Weights of a small GPT-style language model, trained from scratch on English Wikipedia.
Size: 13 layers, width 384, 12 heads of 32, MLP 1024 SwiGLU.
Architecture: RMSNorm before each block, rotary positions, no biases in attention or MLP, normalized queries and keys, value residuals.
Each number is 200 + 20 x the weight over the matrix's rms, rounded and kept within 0 to 999. Layers, rows and columns count from 0.

# down: layer 9 MLP down (transposed), 1024x384, rms 0.042, rows 701-722, columns 144-191
# gate: layer 9 MLP gate, 1024x384, rms 0.0484, rows 702-722, columns 144-191
# up: layer 9 MLP up, 1024x384, rms 0.0472, rows 702-722, columns 144-191
down701,191,199,220,204,238,197,265,229,213,188,173,180,209,219,204,203,220,212,167,171,218,167,216,187,204,182,212,218,186,207,203,209,210,204,201,201,198,193,195,180,182,233,231,192,188,176,231,183
gate702,222,228,205,184,173,197,197,172,186,215,240,206,173,197,176,158,198,205,212,207,175,165,173,215,220,215,184,195,191,208,153,197,224,209,191,201,219,182,205,196,205,227,210,216,224,205,191,174
up702,230,232,191,201,171,238,223,209,200,184,215,243,162,197,217,211,204,212,183,187,189,205,204,191,237,199,176,250,171,231,213,174,166,208,222,237,197,196,188,229,187,183,185,192,220,222,164,174
down702,239,199,191,180,188,201,189,162,240,243,190,209,187,170,182,221,197,247,167,189,190,199,226,205,236,214,189,215,198,215,178,216,226,182,223,169,216,177,182,202,206,210,192,193,188,187,201,212
gate703,183,212,205,206,199,190,215,183,166,214,191,173,132,180,172,234,192,201,216,207,178,210,212,203,225,198,178,179,167,190,198,191,166,178,202,194,247,217,197,212,188,194,222,228,199,187,211,183
up703,168,186,234,236,213,200,237,233,192,157,184,206,197,198,181,170,227,215,193,224,168,204,225,244,212,192,177,230,186,196,182,224,208,200,207,180,211,211,210,209,195,224,200,186,177,186,211,234
down703,197,167,210,240,226,237,178,191,179,184,214,197,196,196,166,199,203,223,222,187,201,200,219,210,207,179,183,182,204,193,204,218,208,212,214,158,144,179,193,205,178,240,178,184,195,187,203,189
gate704,198,208,182,183,199,209,171,181,204,214,219,224,192,188,231,226,182,226,166,189,165,165,179,187,190,173,213,198,192,190,185,225,183,187,170,225,189,185,207,180,236,201,219,183,168,176,208,216
up704,207,193,221,199,212,226,192,222,177,215,210,212,224,201,229,164,176,216,211,241,204,202,178,176,198,196,224,180,212,203,188,199,170,217,186,203,215,193,232,248,208,173,158,187,180,178,204,218
down704,227,242,199,211,222,209,185,171,210,222,220,172,171,221,236,169,200,229,197,233,220,233,205,190,202,223,216,193,187,202,217,220,200,225,202,223,177,196,191,180,167,185,182,191,219,232,219,222
gate705,206,179,179,218,200,210,177,178,218,193,210,184,216,218,221,218,219,151,173,248,190,198,220,188,212,187,181,188,192,236,179,190,254,227,219,174,199,212,193,178,166,204,174,185,198,176,226,206
up705,213,206,210,146,191,217,226,200,227,204,219,173,188,188,214,204,197,196,198,171,196,235,191,178,208,194,200,193,185,199,212,199,165,193,221,208,203,203,211,204,229,187,254,226,175,201,176,221
down705,195,185,199,201,221,232,198,192,200,161,190,231,227,198,210,226,201,207,195,229,182,171,219,212,193,189,202,169,191,218,184,207,249,192,215,176,197,148,221,186,174,191,163,185,227,205,231,203
gate706,205,202,209,196,214,200,213,232,199,191,186,165,153,179,209,196,158,168,193,174,214,172,169,192,176,211,176,213,217,211,185,187,160,210,207,225,193,227,194,185,217,216,169,186,181,223,170,167
up706,227,211,212,164,229,207,173,227,214,214,197,223,221,210,192,200,186,222,212,193,195,198,180,175,193,217,207,222,193,183,245,208,206,191,196,168,199,185,208,207,214,208,193,214,171,172,172,192
down706,175,192,186,226,187,162,202,197,189,210,217,186,204,189,208,207,200,192,197,186,213,186,177,206,230,202,209,212,221,209,191,218,195,194,218,165,202,203,171,187,194,197,183,207,189,197,201,192
gate707,210,203,223,209,224,200,218,226,182,184,218,197,185,203,201,225,249,221,180,216,206,177,175,188,205,208,170,222,199,166,218,220,189,164,206,178,161,216,228,202,194,177,204,215,227,210,227,205
up707,178,203,168,225,175,216,188,186,210,233,163,242,183,163,206,177,238,250,197,192,193,192,208,170,193,201,166,210,252,177,210,217,190,201,215,194,199,206,223,201,197,207,165,206,194,193,177,189
down707,166,176,208,219,195,192,219,205,246,177,206,229,182,178,221,152,198,184,216,214,224,218,196,214,214,199,234,210,184,191,198,221,185,216,195,192,237,185,193,170,208,200,188,226,168,179,197,192
gate708,220,220,221,168,201,190,235,170,223,224,217,225,173,193,194,241,179,190,188,196,210,199,222,221,182,231,224,166,202,199,211,194,216,240,202,181,214,180,215,241,205,217,197,209,219,189,209,167
up708,212,218,196,202,174,220,158,204,193,180,165,196,203,208,216,159,217,186,216,185,202,221,214,211,187,242,205,213,227,217,178,178,218,227,165,193,247,197,197,192,202,221,197,189,201,161,178,195
down708,217,213,225,199,167,194,223,207,206,210,193,171,170,193,211,225,238,207,206,204,218,198,186,199,194,192,211,179,206,225,225,204,217,187,188,191,196,201,194,206,199,206,211,214,189,183,205,189
gate709,208,207,192,204,200,221,216,199,217,196,231,230,177,167,203,172,220,193,172,198,195,171,205,183,233,228,177,211,203,207,206,184,190,180,166,196,175,156,213,210,251,180,201,213,220,213,192,210
up709,192,232,218,194,193,191,205,207,203,249,180,216,210,207,221,226,220,183,171,211,186,211,206,205,203,195,170,209,220,198,213,209,196,190,201,190,212,185,171,215,213,199,207,178,184,164,189,199
down709,189,211,196,168,182,153,190,170,200,188,203,175,223,210,185,192,235,212,218,204,188,187,205,222,173,207,209,194,187,201,189,166,205,190,199,196,233,196,212,179,219,220,188,152,173,188,192,211
gate710,196,194,191,200,203,218,213,215,178,192,189,211,152,180,168,189,173,228,207,179,164,205,213,181,190,217,215,203,171,191,213,211,160,220,181,219,238,207,218,196,217,218,176,175,196,206,155,181
up710,159,167,246,238,183,147,210,242,210,203,184,195,209,214,166,213,215,201,216,201,199,204,191,178,172,218,189,216,160,198,173,196,176,174,185,199,185,188,182,187,207,185,203,193,227,194,191,205
down710,176,239,191,182,190,207,193,172,234,170,202,181,221,226,213,174,181,181,196,226,180,187,198,167,216,205,194,170,195,187,214,217,218,175,202,199,180,221,236,229,245,188,172,204,217,257,203,222
gate711,185,169,217,186,229,188,178,203,188,181,255,200,193,235,218,214,208,234,220,240,217,201,226,209,196,168,217,179,222,201,200,212,246,172,179,229,210,189,203,212,194,228,165,185,224,231,220,231
up711,167,176,185,193,204,230,178,196,216,195,173,218,189,201,217,202,173,226,222,223,205,185,178,215,204,207,226,169,239,190,169,198,158,186,194,175,222,199,220,206,169,241,165,171,201,221,215,184
down711,217,194,217,217,235,197,201,225,257,197,207,191,182,207,206,170,209,221,162,207,209,222,208,193,163,198,171,233,206,209,177,227,183,218,205,200,230,177,255,197,177,194,225,172,213,196,200,197
gate712,186,194,211,196,216,222,189,235,234,180,193,187,185,213,210,236,238,222,168,173,141,184,229,202,197,186,152,202,192,208,171,198,195,212,184,162,207,200,207,172,188,198,219,201,216,175,166,213
up712,218,211,204,205,169,180,229,175,178,201,215,189,200,213,204,227,218,223,236,209,205,191,202,167,204,238,196,182,185,195,185,226,179,193,229,175,187,178,225,210,228,185,230,181,156,199,164,219
down712,210,199,245,153,184,206,202,253,215,212,216,223,201,219,207,190,176,220,163,227,200,195,176,183,198,207,236,212,200,199,217,194,203,197,188,169,203,184,210,184,178,166,196,225,174,178,180,198
gate713,196,194,207,200,213,206,188,190,181,178,184,198,215,208,207,171,196,214,224,182,224,174,194,225,211,206,207,213,178,207,210,203,216,191,198,214,176,221,196,178,228,187,176,176,213,214,174,159
up713,194,234,198,216,217,236,199,178,186,195,167,178,203,231,190,170,191,223,217,151,222,202,183,176,226,211,229,184,248,190,223,264,192,202,198,214,180,234,172,223,209,196,238,201,200,201,215,206
down713,216,215,222,210,221,203,231,148,243,179,221,218,248,210,211,198,201,203,213,193,201,242,185,183,243,157,189,237,240,212,204,186,214,208,191,190,172,215,239,240,206,213,196,171,193,188,211,187
gate714,205,188,202,214,206,213,183,196,212,212,174,175,185,217,198,197,239,201,191,208,220,206,178,179,219,200,182,224,197,215,179,202,193,182,235,233,166,179,206,205,217,226,196,199,184,191,175,225
up714,209,225,198,197,220,206,207,189,202,186,190,202,187,215,184,210,189,196,195,224,186,195,240,203,229,200,214,229,231,168,206,211,219,153,186,174,237,211,193,186,233,183,191,245,236,194,172,197
down714,169,163,234,204,215,184,176,190,175,199,224,266,200,164,231,204,188,208,204,210,202,204,252,167,215,173,193,192,187,202,168,193,205,188,194,206,214,205,205,240,206,191,223,217,229,227,169,195
gate715,162,190,216,180,219,219,158,236,198,197,176,202,147,194,214,204,207,208,241,206,225,222,165,205,201,183,192,185,180,196,205,222,198,209,151,215,203,211,201,219,214,185,194,193,233,198,194,253
up715,209,215,177,210,164,182,196,200,194,187,218,189,241,199,234,217,174,220,218,190,200,190,156,213,170,174,163,165,182,184,189,178,217,178,210,179,228,228,186,225,197,224,197,168,207,177,169,187
down715,229,165,195,217,196,192,220,224,218,182,193,176,199,206,202,200,221,220,212,217,187,178,207,233,238,171,193,183,268,219,237,201,199,193,208,206,214,176,205,220,184,230,188,199,211,198,227,223
gate716,196,214,187,215,204,189,170,192,229,187,218,200,189,189,225,168,234,222,216,216,206,168,224,236,199,197,213,197,192,203,187,211,230,214,201,186,200,193,207,176,192,202,196,194,173,205,211,168
up716,209,186,223,207,183,208,174,193,205,172,236,196,203,188,221,196,223,215,237,196,217,204,174,219,185,177,210,188,234,232,218,204,191,177,231,231,209,195,199,216,222,239,209,179,216,204,185,183
down716,203,185,166,228,217,215,197,187,199,196,195,191,232,209,226,201,187,156,196,188,169,179,210,201,192,217,175,200,198,227,190,174,196,194,205,226,233,197,182,229,157,174,209,191,178,213,204,173
gate717,194,225,197,239,205,192,224,183,232,180,214,172,210,222,177,215,214,223,175,184,206,168,161,161,201,189,241,183,190,190,200,206,206,212,221,196,179,165,190,185,184,190,178,171,183,213,196,207
up717,193,244,205,196,213,230,203,206,206,196,195,192,196,203,192,233,239,218,236,169,206,223,194,193,168,208,229,196,237,228,217,203,223,201,174,219,192,184,183,221,186,206,193,175,199,230,159,178
down717,226,196,227,190,183,210,252,188,199,203,198,178,242,208,203,228,208,185,232,199,178,176,203,205,207,170,181,220,216,166,238,192,180,216,182,209,212,205,172,201,195,172,184,208,189,190,206,178
gate718,195,218,180,186,198,167,182,207,188,204,190,208,182,177,199,178,193,194,188,220,182,193,230,185,180,191,186,192,203,187,231,176,191,195,165,169,187,195,219,198,217,239,196,191,183,234,193,192
up718,222,220,171,244,219,165,188,194,213,206,186,192,217,176,165,203,212,196,197,178,197,192,176,224,208,203,185,186,170,180,187,196,172,185,200,213,192,219,205,176,189,210,185,218,164,202,182,214
down718,236,195,224,172,221,210,147,203,197,170,231,207,197,254,200,190,211,160,176,162,176,207,165,150,172,226,197,217,181,171,194,179,235,160,184,206,206,215,232,176,186,201,187,209,244,180,200,166
gate719,202,189,202,193,180,236,218,205,225,208,199,225,198,211,188,218,211,191,192,199,194,177,222,211,194,210,197,196,183,176,233,208,215,189,220,207,190,234,210,220,214,227,191,190,173,178,198,202
up719,208,201,225,163,164,192,220,221,159,197,213,191,206,198,172,198,218,223,247,207,233,216,204,198,205,206,212,193,175,215,223,168,203,196,181,213,224,202,199,193,198,174,177,208,193,226,191,186
down719,208,231,188,200,198,194,222,199,172,210,196,193,191,218,209,182,208,214,171,232,168,198,204,175,185,226,201,224,191,208,150,169,168,232,205,187,209,199,191,210,196,191,191,208,204,226,163,198
gate720,190,193,184,188,198,193,161,216,163,175,210,220,201,220,182,176,231,200,172,204,206,189,203,185,186,190,202,177,210,183,207,185,225,214,210,205,181,152,201,193,196,186,221,182,194,235,217,218
up720,199,186,197,185,187,190,140,207,173,184,218,213,188,209,195,249,191,184,205,173,184,180,185,202,187,195,192,225,214,180,180,188,185,207,192,203,176,195,197,185,201,218,182,205,209,197,181,222
down720,181,185,196,219,190,213,201,218,219,183,203,185,226,214,194,209,194,217,200,206,202,210,205,203,217,229,201,197,213,206,203,221,181,186,187,186,169,205,184,195,205,204,214,165,175,218,209,192
gate721,194,182,236,220,216,192,228,193,182,197,218,172,207,221,199,169,200,205,185,184,234,182,209,210,191,209,184,210,221,207,183,218,197,208,184,164,169,219,198,197,177,224,213,143,220,230,216,233
up721,222,184,183,188,198,240,202,184,208,192,176,207,187,228,208,193,208,190,183,183,217,193,165,199,234,206,182,214,168,190,203,174,201,188,202,239,211,230,222,192,215,197,190,236,197,204,223,176
down721,172,193,215,225,167,216,232,193,200,205,216,205,177,183,187,191,201,204,185,211,199,238,208,207,170,142,222,209,170,198,150,218,216,200,209,176,234,201,227,229,199,235,187,169,231,199,235,185
gate722,152,217,223,211,195,195,184,199,214,228,228,235,198,187,190,200,208,190,202,186,190,201,223,174,221,196,203,178,190,200,207,198,201,194,205,190,221,193,173,199,186,195,172,180,199,216,222,217
up722,195,191,195,199,215,208,222,195,220,216,206,176,167,239,239,169,210,204,236,190,206,168,197,233,178,207,216,213,180,183,220,188,174,164,228,234,213,199,214,222,201,195,165,215,175,192,206,214
down722,193,177,211,169,189,189,164,193,233,240,186,199,188,190,200,195,190,220,189,166,203,193,192,203,167,200,190,201,214,197,208,205,208,185,207,227,194,165,159,182,206,226,215,207,226,235,202,204